config.toml
num_key_value_heads = 2
init_std_qkv = 0.0279
lr_head = 0.00715
doc_mask = false
Each number is 128 + 24 x the weight over its row's rms, rounded and kept within 0 to 255. Layers, rows and columns count from 0. The size above them is the row's rms in percent of the matrix's.

# layer 3 attention key, 128x384, rms 0.0835, rows 112-127, columns 192-255
size [104 103  99 106 106 106  94 103  97 103 101 101  96  96  99  99]
[[127 112  73 100  99 124 154 130 126  95 150 123 147 154 111 128 147 156  99 119 114 119 156 128 127 144 147 173 113 125 102 125 113 125  36 104 119 101 123 139 119 104 122 129 142 120 158 136 107 136 137 115 151  86 160 136  85 117 138 122 145  78 131 109]
 [109  83  65 155 113 169 128 165 130 158 117  92 114 147 128 125 106 104 136 119  80 116 108 115 156 181  93 145 171 147  98 136 112 138 100  80 189 114  73 109 138 179 127  91 147 183 128 146 110 103 129 158 144 107 157 114 160 143 153  94 120 122 114 150]
 [122 189 134 118 142 135 130 124 151 160 133 139 121 116 171 101 135 159 151 150 118 143 132 175 149 141  99 129 180 142 115 144 127 110 153 138  84 105 105 124 147 159 119  83 175 144  64 117 125 133 144 100  91 126 114 130  81 125 157 159 112 128 112 134]
 [ 78 109 110 143 111 117 101 149 108 109 122  88 108 151 154 137 116 113  82 120 105 122 152 156 137 135 176 124 183 106 127 169 143 155 119 159 136 111 150 116 165 103 122 122 100 125 115 150 112 125 141 121 128  88 161 122 113 126 143 113 123 158 132 109]
 [121 118 151 150 147 128 163 141 119 120 139 102 138 117 146 115 134 148 103 143 111 104 103 107 145 123 112 121 114 100 165 110  97  93 133  98 172 154 125 136 133 158 112 115 153 144 129  66 173 145 114  87 116 152 146 116 101 181 104 122 123 150 104 161]
 [152 138 118 125 144 144 153 152 142  76 167 109  77 114 175 145 106 192 119  87 137 112 137 101  80 117 107 127 144 113 159 147 124 129 174 105  96  97 151 101 135 137  80 112 147  86 142 119 144  97 117 131  95 161 113 132 106 134 141 134 156  86 160 123]
 [132 113 167 111 120 143 127 162 123 164 129 133 128  91  87 149 118 106 191 142 110 121 134 115 151 135 125 146 112 119 118 132 125 128 146  59 176 136  97  89 140 106 122 110 125 128 142 117 116 153 113  97 155 108 125 126 162 131 150 101  91 144 138 118]
 [153 132 127 184 103 105 113 106  88 144 146 153 138 173 131 143  90 133 125 118 146 110 104 144 152 122 128 128 119 131  95 104 136 173 157 101 110 136  65  88 140 167 125 125 115 128 115 168 108 116 136 154 177 124 120 115 100  75 133  80 138 140 132 126]
 [141 148 142  99 132  93 121 156 152 132 113 167 120 151 114 121 157 135 111 163 119 143 143  90 146 105 106 165 106 118 130 160 152 105 123 157 169 115 137  98 144 127  83 146 102 157 119 137 163 142 140 105 124 124 142 119 105 118 119 163 123 133 123 118]
 [109 131 152 146 153 124 114 136 106 121 148 150 152 111 103 181 134 114  82 116 144 117 118 101 146 107 131 167  91 159 142 150 136 142 144 115 118 150  87 149 146  98  84 207 135 174 164 133 134 144 112 110 110  90 105 125 115 176 120 142 136 160 172 131]
 [103 111 116 123 157 114  94 141 172 108 111 107 115 142 122 102 129 113 123 126 121  97 153  82 106 152 122 135 153 115  70 160 114 134 120 162 133 149 140 135  53 165 157 102 107 121 134 121 114 119 123 152 135 136 103 133 133 157 116 150 108 153 126 126]
 [108 145 121 111 101 143 107 124 121 178 122 149 172 107 157  95 184  88 135 169 133 153 148 110 114 138 129 111 148  85 141 152  77 148 123 139 137 120 126 165 146 127 145 160 166 136 104 160 160 127 139 104 106 125 144 146 146 122 111 127 160 120 152 120]
 [128 146 122  98 106  93 135 110 111 145 137 155  91 126 155 114 142 131 153  91 136 151 113 123 133 117 133 189 112 137 163 145  75 158 138 128 150 177 141 137 134 149 109 123 130 150 117 148 170 107 131 125 166 120  80 150 134 130 135 151 105  73 147 111]
 [168 145 119  94 136 154 109 103 115 139 130 107 131 133 124 133 127 111 133 166 122  77 136  82  79 135 169 131  95 155 139 152 125 110 155 138  76 106 129 138 143 136 129 132  91 167 132 144  87 158 132 141 129 163 124 136 130 190 134 139 116 132 123 129]
 [148 136 139 143 115 145 153 132  88 113 118 121 178 175 106 135 142 127 170 154 153 115 155 160 145 120  90 136 144 122 126 102  89 146 136 119 152 144 142 149 164 159 165 113 127  99  88 161 121 154 112  93 105 159 108 119 141 131 116 156 123 127 151  87]
 [135 166 149 109 116 111 123 128 139 104 158  89 115  79 167 139 112 102 125 120 116 136  94 111 106 135 153  90  94 138 122 177 124 123 156 173 125 105 119 154 121 163 135 118 123 127 115 161 120 103 134 116 149 178  92 164 114 173  94 140 111 122 132 142]]
# layer 3 attention query, 384x384, rms 0.0954, rows 241-255,305-319,369-383, columns 192-255
size [105 112 109  99 116 111 110 106 119 117 114 115 118 113 118  93 103  82  89  87  93  94  94 100  94 100  99  92 105  91  96  97  97  86  91 100  92 106  99  97  96  95 101  94 102]
[[166  98 100 180 119 136 122 143 163 119 120 152 126 133 147 118 159 157 100 109 145  94 150 114  86 132 143 122  86 120  95 120 133 104 146 158  84 116 146 116 135 128 123 145 147 121 144 109 141 116 100 150 124 115 154 109 113 110 125 135 117 156  97 100]
 [119 156 114 133 172 170 160 122 125 148 181 116 160 125 119 116 103 154 140 140 132 110 144 162 121 117 105  84  93 144 134 112 122 146 144 188 136 112 116 102 116 148  91 161  94  85 119 144 138 115 114 118 119 193 152 134 129 116 178  77 118  94  94 140]
 [ 83 163 151 117 129 108 127 123 121 132 127 132 150 130  97 116 135 138 138 124 137 140 119  96 157 121 138 135  77 111 140  99 112 147 138 143 106 112 121  62 107 123 117 134 125  51 122 144 162 109 151 102 102  69 127 140 112 114 121 127 143 142 128 116]
 [120 114 145 127 137  95 110 133 109 168 130 141 114 116 106 106 118 107 180 161 103 138 138 132 149  82 134 132 143 110 149 137 131 139 137 137  98  98  86 129 106 135 119 124 115 132 134 127 111 111 133 109 109  98 154 140 115 111  71 131 169 130 130 154]
 [123 130  61 111 128 160 106  81 162 133 110 173 140 131 134  98 155 141 144 132 145 117 142 123 168 156 132 117 141 133  90  91  75 130 109 136 131 120 144  89 163 149 117 143 118 112 121 147 145 157 129  92 139  79 182 115 133  94 132 151 103 129 136 167]
 [145 180 148 149 125 176  83  99 115 161 113 140 150  78 118 145 134 157 113 182 118 146 140 105 126 114 115 144 153 146 154 148 143 118 133 143 107 131 159 178 129 114 121 137 145 109 111  85 138 109 105 151 150 101 117 137  91 170 127 130 117 107 138 116]
 [ 88 101 144 151 123 148 132 171 153 107 145 117  83 123 100  81 125 131 105 125 130 103 124 105 105 116 158 101 154 110 103 108 130 123 164 100 107 159 135 113 154 138 115 138  82  96 148 141 112 122 151 116 124 136 144  89 111 121 138  89 158 157 146 113]
 [ 73 149 125 169 116 209 138 119 101 146  99 142 115 131 176 134 130 159 112 147 133 141 144 122 135 141 123 151 122 113 136 117 124 170 132 100 116 133 142 127 135 136 114  96 131 118 128 145 110 167  95 151  84 103 114 101 135 122  83 146 146  96 113 144]
 [145 156  89 120 139 109 126 125 101 129 162 161 103  47 167  97 155 123 178  73 108 111 145  74 116 132 176 183 128 154 152 161 128 121 132 121 105 169 167 130 154 149 114 148 151 134 147 111 133 122 132 102 132 130 110  99 112 106 125 133 136 157  97 144]
 [128  82  96  83 127 142  93 124 131 108 126 117 129 130 138 122 129 138  95 144 150 145 161 123 151  95  96 111  94 115 130 150 136 133 143 131 160 119 153 119  97 143 154 142 115 143 104 119 104 179 129 164 132 128 106 140 112 127 163  94 134 115 148 122]
 [128  95 135 152 151  99 142 107  83 121 142  82 136 102 153 137 114 148 122 111 103 179 140 134 111 104 144 102 167 108 128 110 158 116 147 114 129 144 175 142 119 140 100 150  94 125 153 112 157 133 133 145 172 107 148 139 105 112 110  98 104 104 150 157]
 [114 147 168 131  93 157 134  89 139 161 152 125 140 116 121 140  97 131 134 154 135 110 128 127 114 157 111 125 118 151 104 140 148 150 128 105 148 114 157 170 118 118 116 148 129  59 138 124 116 165 158 123 124 151 108 138 109 116 148 150 131 172  65 146]
 [102  97 173 155  96 123 144 155 104 132 166 148 157 131 128 115 152 140 171 151 105 135 108 142 153 109 152 162 114 114 125 136  73 137 144 118 137  73 132  92 117 114  73 112 155 153 115 120 160 147  79 133 122 120 115 133 159 109 193 119 103 153 143 111]
 [138 113 121 122 115 112  90  93 120 121 112 106 131 107 131 140 141 165 113  85 106 156 111 110 100 119 100 111 159 112 142 114 170 121 150 144  80 146 101 100 138 135 103 102 108 144 133 125 118 151 154  53 104 136 144 136 125 122  82 102 168 110 186 118]
 [115 160 151 136 112 128 127 130 135 123 172 119 196 141 136 150  98 119 133 128 123 129 139 131 142 106 147 121 125  61  89 115 155 128 134  96 125 150 123  73 122  64 144 119  96 138 130 119 110 163  91 182 134  98 129 135 126 124 129 117 147  89 159 164]
 [150 123 142 117 115 128  81 158 156 170 110 112 145 133 100 115 126 118  95 151 140 100 135 144  75 102 132 109 106 103 139 107 111 144 128 183 115 108 149 143 129  94 195 104 137  80 101  90 112 134 125  87 131 119 102 114 148 152 120 111 158 165 134 129]
 [133 156 128 125 146 123 119 113 151 107 134 140 115 147 116 138 144 101 145 120  93 147 202 117 125 125 118 112 122 123  73 124 133 158 125 104 130 178 105  90 104 130 130 153 124  92 139 178 133 155 114 132 174 110 157  46 117 129  97 120 144 111 154 117]
 [189 132 134 147 148 111 123 149 134  98 137 105 174 124 141 143  96 133 166 121 147 134 151 152  97 138  80 142 106 178 158 115 132 146 138 144 136 124 125 120 120 128 153 164 144  95 125  74 159 109 157 164 163 156 138 167 117 144 115 114 116 148 158 129]
 [153  99 123 133  97 118 119 169 148 137  80  81 139 147 112 114 138 133 129 137 141 160 157 129 162 101 109  72 130 124  96 122 155 124 145 149 141 114 168 115 111 120 206 130 130 132 129 142 147 156 157 169 108 131 149 138 129 133 121 128 101 133 138 108]
 [145 110 118 129 165 180 139 151 120 149 110 155 133 155 123 110 104 130 154 134 144 166 114 113 128 161 129 179 132 142 129 150 132 149 155 140 154 104  95 150 152 124 154 143 106 127 118 105 111 103 125 128 120 112 120 152 157 106 110 165 136 153 100 174]
 [134 103 129 137  76 161 166 106 109  71 135 134 135 131 135 142 121 164 106 153 141 171 123 107 120 164 100 159 141 121 131 138 124 144  66 154 133 113 101 165 146 162 149 125 162 128 117 132 134 142 132 115 163 116 110 123  66 121 143 134 146 110  85 128]
 [102 136 117 126 131 118 139 142 146 151 172 138 131 120  98 171 149 138 122 158 110 112 142 100 131 135 129 102 130 104 179 178  88 137 129 130 150 121 200 167  96 109 123 144 139 130  92 100 135 161 114 129 137 147  94 110 145 142 117 133 150 111 131 104]
 [149 127 161 147 149 100 148 129 148  88 144 121  88 142 123 112 102 120 121 123 127 133 133 154 125 129 113 103 173 109 139 125 153 105 152 117 142 169 151 120 138 141 148 119 117 123 113 102 129  85  82 156 124 123 119 151  93 127 133 131  87 119 182 129]
 [157 108 101  86 123 145 125 140 120 108 120 135 106  87 176  84  86 109 112 123 130 117 142 103 125 134 128  86 155 103 110 179 123 139 120 128 133 131 160 158 108 139 144 116 140  87 103 124  90 116  94 119 144 162  72 128  77 120 109 107 113 133  78 116]
 [133 124 164 112 113 154 134 109 163 138 135 141 122 149 102 113 146 106 124  97 118 103 136 110 136  95 145  89  95 110 151 140 158 121 111  71 123 106 105 133 179  94 179 127 122  65 129 126 169 129 131  82 119 127 131 120 141 135 123 111 140 129 148 111]
 [ 99 122 103 168 120 156 100 146 135 101 128 151 139 140 146 143 118 118 148 113 134 136 106 115  98 143 114 135 159 178 138 145 122 111 173 118 123 140  75  66 167 151 115 113 114 145 120 141  85 111 123 153 140 115 146 127  95 102 148 139  94 146 154 140]
 [ 98 137 165 134 103 157 107 154 167 147 122 134 130 155 118  79 136 146 167 134 139 147  89 110 120 123 150 125 160 160 106 106 128 140  89 134 161 124 150 120  94 104 138 152 121 147 121 119 133 121 134 135 117 100 193 105  96 148 121 151 147 161 123 157]
 [ 97  83 149 147 101 116 122 158 126 155 180 147 149 110 135 120 154 125 134 110 164 126 117 151 115 110 148 136 133 151 171 134 133 121 147 128 131 125 161  95 156 121 142 140 155 162 122 119 148 126 127 129 100 134 148 119 138 157 163 126 113 158 156 153]
 [137 109 130 143 111 163 153 155 117 104 126 117 113 154 107 110  79  84  93 114  94 137 138 143  84 164 142  75  92 138 134 106 142  76 134  96 105 121 161 133 130 105 144 109 141 107 116 143 118 134 118 137 141 109 118 132 135 146 139 105 158 137 145 121]
 [157 109 132  92 108 118 123  77 127 158 109 137 144 137 119 136 163 130 125 126 143 121 129 182 106  94 121 118 108 120 137 115 117 133 179 123 168 155 138 148 129 151 154 178 167 130 134 126 113 137  88 122 173 113 130 168 149 119 117 103 136 115 133 122]
 [167 120 111  94 132 133 112 139 156 148 112 142 127 153 101 161 169  46 132 119 102 144 163 103 104 124 146 158 113  95 116 150 104 116 123 124 134 120 122 124 139 107  87 112 144 113 148 108 175 128 110 142 129 156 195 102 148 141 143 133  99 128 169  96]
 [134 119 119 156 126 137 110 128 123 131 128  90 131 134 153 142 127 128  94 124 155 115 145 156 119 138 157 144 121 121 125  90 128  94 136 131 129 151 137 148 171 118 128 151  99 156 115 130 133 118 127 144 122 131 138  86 140 135 142 105 144  95 132 118]
 [111 108 122 175 170 159 170 148 131 142 174 167 158 175 114 172 101 150 121 146 155 130 117 117 137 122 160 132 178 119 110 128 142 127 138 107 132 148 132 118 115 137 104 143 133  93 131 149 114 113 120 140 138 114 162 115 157 121 130 106 152 114 126 123]
 [105  95 109 115 159 155 142 143 125 146 118  69  98 140 103  87 151 116 123 142 114 136 137 160 119  93 158 133 145 154  94 159 106 160 143 119 144 125 157 132 143 133 105 114 120 132 131  87 168 133 155 161 118 149 103 134 144 126 166 126 123 136 128 118]
 [145  86 172 143 148 146 117 149  98 112 144 129 139 114 129 153  97  89 103  86 113 119 158 128 127 139 175 145 116 138  96  74  97 152 119 151 133 158 134 113 123 125 162 136  79 118 117 130 139 125 144 139 154 103 164  94 132 115 130 105 124 132  63 107]
 [178 105 130 105 151 138 107 100  84  64 104 113 125 108 131  99 167 161  89 103 127 132 137 143 108 102 153 149 121  93 133 127 146 138 100 152 131 117 123 125 138 136  68 137 130 145 152  93 145 130  89  94 136 140 121 106 115  94 118 153 158 180 140 151]
 [161 168  99 134  95 134  97 155 127 137 113 132 144  84 139 138 122 166 123  77 135 155 114 128 113 132 111 114 134 149 107  90 127 115 128 118 116 108 124 130 111 134 156 121 173 124 127  70 127 107 133 120  75 139 159 134 139 110 156 132 106 163  93 111]
 [118 160  99 138 135 125 151 124 111 110 112 125 108 133 113 137 142 130 159 174 164 156 143 120 161 121 120 139  87 123 125 125  71 103 147 103 142 117  83 140 132 161 156 135 137 123 132 106 172 107 127 159  90 121 126 105 117 106 136 205 128 129 121 154]
 [157 135 119 147 107 120 143 126 108 165 131 133  97 160 163 129 115  86 165  72 136 109 132 129 105 111 134 141 148  68 168 139 145  98 132 122 150 142 171 138 121 122 107 135 164 149 140 121 105 140 147 113 152  94 132 123 123  94 126 108 152 143 110 139]
 [127 146 171 143 134 170 149 123 141 109 142 140 112 134 132 108 124 120 149 122 132 106 104 151 159 119 147 138 150 142 113 133 110 114 190 154 110 119 125 148 122 126 148 115 104 132 143 158 158 106 127  64 145 141 116 127 131  95 138 114 155 112 167 121]
 [114 159 153 138 170 109 121 101 110 129 124 125 104 118  50  92 125 109  81  99 135 156 148 156 108 157 135 117 148 140 138 163 131 143 138 119 166 183  99  79  93 148 154 144 123 125 103 139 141 113 117 110 138 104 106  72 106  87 147 132 116 130 114  96]
 [119  88  75 172 137 148 161 126  99 127 148 122 105 115 139 127  98 150 182  90 154 117 146 100 119 139 152 108 128 122 159 142 162 124  98 119 148 102 116 156 124 144  85  91 123 132 154 104  90 132 128 118 137 129 148 102 120 134 135 129 114 145 120 113]
 [146 106 171 112 114 174 112 132  92 122 146 151 130 112 138  85 108  98 166 155 137 114 171  97 107 148 102 137 132 118 148 117 136 158 141 101 146 147 119 127 121 125  82 120 123 133 129 130 154 129 157 141 136 162  99 137 114 106 131 131 107 127 205 150]
 [184 162 145 123 116 123 140 125 112 143 106 153 147  92 114 149 151 114 107 143 104 135 114 127 142 132 163 123 167 150 131  72 124 147 141  98 114  95 134 123  98 157 123  99 147 134 147 110 141 124 176  88 141 132 125 122 129 148 178 158 143 101 132 110]
 [145 121 125 161 120 139 110 115 103 155 144 141 113 181 140 125 153 128 118 114 141 136 137 150 113 127 106 140 151 133 132 115 133 136  92 139 126 167 150  95 149 109 133 115 152 127 150 146 139 127 152 118 108 115 143 141 140 122  61 115 172 176 125 133]]
# layer 3 attention value, 128x384, rms 0.122, rows 64-74, columns 192-255
size [101 106 101 107 105  99 104 102 105 105 106]
[[ 93 127  96 125 111 123  87 115 138 157 140 103 149 147 103  98 111 130 130  76 136 173 138  90  90 132 125 146 139 129 106 121  99 142 144 114 109 125 166 154 142 136 120 110 131 120 191  80 112 154 136 111  99 155 154  92 154 131 137 160 140 133  80 138]
 [148 106 153 158 152 121 182  80 128 126 157 124 105 133 121 133 153 141 146 107 163 118 120 115 150 147 113 111 133 133 127 122 153 141  77 165 136 177 140 103 100 159 138 143 115 117  74  75 120 129  96 143 133 131  85 127 119 163 128 109 174 138 124  67]
 [ 82 180 136 134 117 131 112 114 111 128  88 133 148 144 156  67 129 143  97 119 116 128 139 130 143  74 102 126 133 156 105 104 130 123 127 118  92 112 145 133 146 118 112 140 125  70 108 128 158 165 126 129 110 108 118  81 152  89 161 114 166 132 155  99]
 [186 140  89 104 121 135 154  86 124 150 151 129 152 115 137 146 156 110 120 172 144 132 143 126 160 131 148 124 110  86 147 133 120 121 123 187 132 135 145 137 151 152 137 102 109 132 122 125 117 109 133  89 130 106 119 132 133 149 135 130 135 132 103 119]
 [ 71 150  92 126  94 140 146  89 131 119 152 158 109 131 124 172 156 172 147 138 143 135  74 154 107 123 127 144 104 113 165  96 168 122 136 124 117 105 117 111 133 140  97 140 169 147 113 102 101 129 115 123 156 114 181  79 116 150 112  90 144 132 111  93]
 [109 102  89 179 155 140 128 111 171 148  89 123 116 148 118 127 123 137 164 156  57 167  85  79 134 139 156  84 144 143 162 110 103 137 135 159 150 122 109 174 139 121 105 144 126 160 138 178 133 117  96 106  96 131 146 114 118 155 126 159 154 139  87 146]
 [135 131 126 150 164 134 136 135  92 136 123 138 106 110 170 104  69 138 121 131 120 106 166 117 140 153 158 113 138 118 143 129 114 122 121 139  98 143 125 124 159 165 175 129  73 134 103 142 108 138 173 154 123 155 122 143 145  98 176 141  88 135 128 129]
 [155 179 130 104 152 128 115 120 132 103 114 141  83 121 143 138 126 151  68  92 126 159 153 150 140 157 139 149 140 122 160  83 126 167 152 120 111 116  77  86 162  57 125 136  82 117 103 137 135 112 141 131 129 121 127 103 158  89 154 133 161 140 123 125]
 [108 103 113 156 135 122  78 111 133 100 126 147 136 126 136 152 117 166 135  85 116 131 127 142 150 147 112 172  92 199 142  88  69 131 129 131 140 120 132 111 110 173 128 149 128 163 140 161 135 103 167  90 135 113 117 133 125 188 122  91  83 105 147 117]
 [125 119  81 164  95 143 134 157 168 135 141  94 118 117 114 117 139 143 152 123 127 144 132 147 129 116 115 152 127 164  94 138 168 104 134  83 158 120 128 131 175 106 122 123 118 140 131 153 119 110 113 107 141  98 142 164 112 123 137 113 103 138  90 108]
 [103 128 118 118  69 134 158 134  87 127 150 121 145 120 164 136 163 101  83 159 148 117 118  98 123 143 135 121 147 136 111 146 117 159 138  74 126 132 103 119  56 130 136 130 140  96 138 175 113 141 102 132 119 134 147 115 124 129 128 140 115 107 105 150]]
# layer 3 attention output (transposed), 384x384, rms 0.117, rows 192-202,256-266,320-330, columns 192-255
size [100  91  91  95 103  98  98  96 103 100  97 116 122 119 114 114 118 112 121 121 118 116  90  92  97  96  94  94  97  89  90  89  92]
[[124 127 113 102 133 110 123 127 128 139 147  68 175 133 110 143 156 124 110  86 131 145 105 155 132 136 133 120 104 118 136 100 105 146 118 111 142 139  85 126 199 146 117 129 153 185 154  92 165  86  90 162 163 111 139 115 159 128 130 136 102 116 159 144]
 [ 97  97 179 174 168 113 135 167 160 125 112 131 123 167  97 166 141 102 142 161 137 104 158 126 139 143 145 149 134  84 152 147 168 140 146  92 108 111 102 142 122 110 111 144 162  96 119 106 149  94 137 131 122 158  97  97 150 122 126 128 124  50 110 135]
 [134 125 141 131 145 118 129 121 141 125 135 122 103 101 114 127 144 105 116 121 174  99 121 120 103  90 157 137 103 157 112  74  96 129 108  96 185 122 128 146 145 145  89 118 150 120 131 120 135 134 154 105 129 113 103 130 145 131  97 152 134 130 131 106]
 [122 178 106 161 139 158 148  83  80 105  99 103 154 165 109 129 130 153 134 137 142 125 134 124 117 123 148 121 144 117 138 140 150 118 109 166 138 158 134 103 161 160 163 133 102 122 116 122 117  93 141 149 114 108  97 179 128 102  88 137 110 107  99 149]
 [107 103  90 147 116 122 104 135 142 143 114 109 128 144 143  96 197 101 134 166 152 126  91 122 117 158 163 121 137 127 119 132 141 140 135 121  95 112  92 123 115 111 102 154 138 152 142 131 122 159 103 131  91 125 129 155 165 123 168  95 175 130 144 112]
 [ 84  88 162 144 156 140 112 154 152 121 121 166 163  74 101  78 187 113 107 155 103 163  48 103 150 111 150 131 138 143  70 105 134 144 150 155 116 126  88 133 107 141 153 151 128 101 148 150 137 108  96 114 162 123 179 126 140 146 129 125 137 118 136 139]
 [128 104 160 136 150 157 148 168 109 159 112 160 102 163 127 103  42 109 136  82 117  79 116 129 102 135 127 165 111 135 122 133  89 105 132 174 120 140 134 146 114 116 147  63 138 133 134 115 135 143  96 142 152 154 106 130 132  93 150 110 114 148 139 104]
 [125 137 113 157 118 123 112 128 149 120 124 121 124 168 157 173 111 114 107 108 154 157 117 140  81 105 155 107 151 141 124 114 108 142 114 135 148 130 145 110 145 109  95 143 101 157 132 131 159 111 172 173 119 124 195 154 144 151 108 161  96 152 111 158]
 [181 140 129 129 141 103 119 152 137 122 137  92 169 130 134 125 133 136 127 142 125 136 149  82 146 126 104 144 135 130 147 163 134 159  92 128  99 151 136 108  99 142 112 160 135 165 149 109 147 112 126 113 149 126 129 138 105 141 122 163 130 133 128 145]
 [141 150  69 138 182 109 103 123 107 147 140 114 103  98 163 104 161 139  90 131 138 149 119 123 165 136 130  70  96 112  84 141  86 135 108 148 114 125 150 130 136 144 108 103 155 157 140 122 154 133  86 122 112  84 130 112 130 117 172 110 144 164 176 114]
 [141 126 118 124 113 144 105 126 187 139  96 114 156 106 161 119 149 184 146  88 141 133 103 127 109 143 147 113 162 137 124 128 122 128  82 126 155 132 114 132 129 105 128 104 122 112 126 122 112 125 122 141 122 150 114  97 110 105 139 119 115 132 117 129]
 [134 114 126 150 109 137  99 136 141 150  87 100 135 116 130 135 144 121 125  68 142 129 123 148 142 143 157 157 129 129 152 149 132 146 113 133 107 113 134 145 134 145 139  86 118 112 156 118 128 170 108 102 110 162 149 140 143 109 156 141 108 171 144 121]
 [134  98 168 174 102 150 120 111 127  97 161 165 138 148 109 137 113 123 168 151 169 123 124  73  82  96 150 105 120 159 149  89 140  99 131 140 163 157 136 140 111 142 147 153 163 142 113 117 147 144 125 123 113 141  99  85 127 144 114 108 119 109 133 117]
 [161 131 144 145 136 160 133  80 127 128 138 160 126 149 121 121 120 170 145 116 137 161  74 151 106 148 152 156  89 105 117 133 120 128 112 130  98 153 178 143 107 116 100 122 124 173 122 167 171 111 111 136 145 111  98 127 130 119 161 122 107  98  97 127]
 [150 112 124  88 134 105 102  65 124 122 118  91 126 139 128 129 143 105 123 144  72 115 134 159 117  78 131 135 142  34 109 130 133 138 115 174 127 163 110 143 152 134 102 156 128 137 144 138 154 104 125 125 146 125 106 121  88 117 132 122 135 124 121 135]
 [157 119 133  97 105 116  78 111 131 178 181 130 134  87  93 118 121 104 173 124 148 122 133 131  66 140 120 125 110  68 143 129 164 174 137 133 140 122 120  95 128 172 121 127 143 130 131 160  90 148 128 135 144 107  86 117  89 100 134 100 152 108 127 118]
 [ 80 125  95 133 189 114 131 144 105 132 118 112 144 102 168 159 112 143 142 125 110 121 135 129  99 139 103 115 120  98 129 158 146 123 138 170 129 146 100 149 100 134 112 112 111 119 142 148 152 140 165 117 106 118 107 162 139 146  92 117 135 131 144 124]
 [159  93 129  51 118 110 143 130 130 100 136 128 130  78 124  73 118 125 160 135 118 114 109 114  87  98 147 144 154  91  99 157 109 123 116 140 116 150 122 141  91 132 138 124 148 153 126 130 103 128 163 133  88 145 108 119 147 143 139 104 127 139 138 124]
 [143 168 118 161 149 119 103 142 147  98 116 140 120 126 134 158 176 154 137  93  98 143  91 132  88 109 118 109 123 130 127 117 150 117 101 108 124 144 119 149 158 106 136 148 119 127 164 130 192 112 129 119 125  97 151 124 160 140 148 106 141  99 161  90]
 [127 123 127 126 138 130 112 129 120 109 116 134 160 124 130 176 148 120 145 109 102 107 133 176 119 157 115 148 153 128  92 139  86 181 129  96 111  95 132 109 143 151 187 162 114 161 127 111 189 130 136 167 144 114 108 128 113 134 158 132  89 128 136 148]
 [ 95  91  99 110 128 125 116 144 119 139 117 144 119 172 144  91 126 134 101 131 107 145 122 151 121 151 109 100 111 177 155 109 103 116 135 144 120 152 111 144 125  99 156 147 125 152 128 107 150 141 110 113 138 116 124 126 133 151 129 145 140 114 132 106]
 [113 125 109 108 122 146 143 137 115 112 125 122 139 153 144 143 134 137 132 146 127 127 141  78 110 136 112 144 144 137 167 160 175 157 179 151 152 170  94  92 101 146 101 130 136 100 114 151  97 153 136 103  71 127 160 145 118 165 131  99 148 154 124 132]
 [171 150  50 144 124 131 118 124 103 150 173 167 142 133 126 123 153 149 133 119 102 110 147 164 114 160 113 155 117 121  99 146 109 148 121 134 117 106 152  77 139 110 179 149  93  97 129 123  78 151 143 140 116 102 150 139 142 122 104 113 103 151 104 127]
 [124 150  91 109  76 135 115 129 170 152 126 133 143 146 158 121 166 132 118 129 149 111 138 119  96 132  94 117 130 125 122 145 120 143 122 125  86 128  88 138 174 145 133 104 104 106  97  84 161  81 139 123 119 156 123 132 124 138 141 150 134  81 157 119]
 [117 147 132 149  99 150 133  79 123 155 112 143 124 140 124  91 132 113 155 112  87 134 132 137 125 121 122  96 136 139 108 120 137 136 138 131 117 126 164 107  92 126 116 115 118 158 137 147 168 137 150 166 166 135 143 113 119 134  94 154 116 167 116 131]
 [ 87 108 154 134 143 111 118  82  98  92 126  98  99 157 120 126 175 149 151 139 150 102 145 121 132 134 125 128 140 103 105 102 139 159 124 138 111 114 122 125  96 150 116  81 117  95 138  88  84 126 103 103 155 127 151  71 108 177 121  78 108 124 126 103]
 [112 157 141 120 143 142 101 125 117 104 136 128 135 105 121 160  87 160 118 141 149 123 134 123 118 140 125 163 144 146 102 151 105 131  97 136 141  98 154 108 117 132 138 114 115  65 128 158 121 164 131 119 104 135 126 142 138 138 111 148 154 138  93 134]
 [156 150 114  97 118 130 146 109  88 164 178 137 139 156 106  95 141 132 113 126 140 107 155 145 137 119  93 134 101 126 139 122 152 136 119 154  90 129 121 100 114 133  79 106 128  98 169 114 140 131 138 102 127 151 101 131 149 143 127 166 103 137 110 128]
 [114 121 126 120 124 114 153 150 142 134 122 114 134 142 125 125 127 117 100 122 127 129 134 127 161 112 120 107 118 121 175 123 135 126 118 143 149 120 138 139 105 103 136 124 122 136 105 103 135 132 173 100 140 137  92 150 131  90  68 146 105 114  76 160]
 [115 125 145 123 109 148  73 136 143  97 130 135 106 115 136 132  90 109 117 148 126 143 119 156 125 111 128 156 108 114 111 132 164 107 123 146  75 151 124 135 124 126 159 145 127 106 141 144 129 104  44 124 157 125  97 126 107 157 127 129 145 108 129 113]
 [ 99  93 128 150  79 151 167 114 119  93 126 156 116  93 113 104 106  98 109 103 141 138 135 167 138  91 117 124 166 129 145 112 116 126  94 111 112  67 109 135 115 120 142 141 100 127 135 138  85 101 158 116  67 146 143  76 122  87 132 100  90 104 163 145]
 [105 102 137 123 123 104 141 145 111 115 168 151 141 126 117 125 145 114 135 132 118  96 137 147 128 152 138 169 129 117 157  91 141 176  96 157 142 159 132 161 101 119 131 119 104 130 105 123 137 152 194 112 196 119  86 102 103 124 146 146 100 122 123 109]
 [ 90 119  92 147 122 151 126 114  57 152 143 152 124 158 107 102 127 121 143 199 112 130 119 120 126 100 110 106 112 106 116 129 120 150 130 114 123 141 142 113 117 139 109 114 142 126 104 113 203 131  91 141 103 150 106 138 119 159  93 102 138 159  66 144]]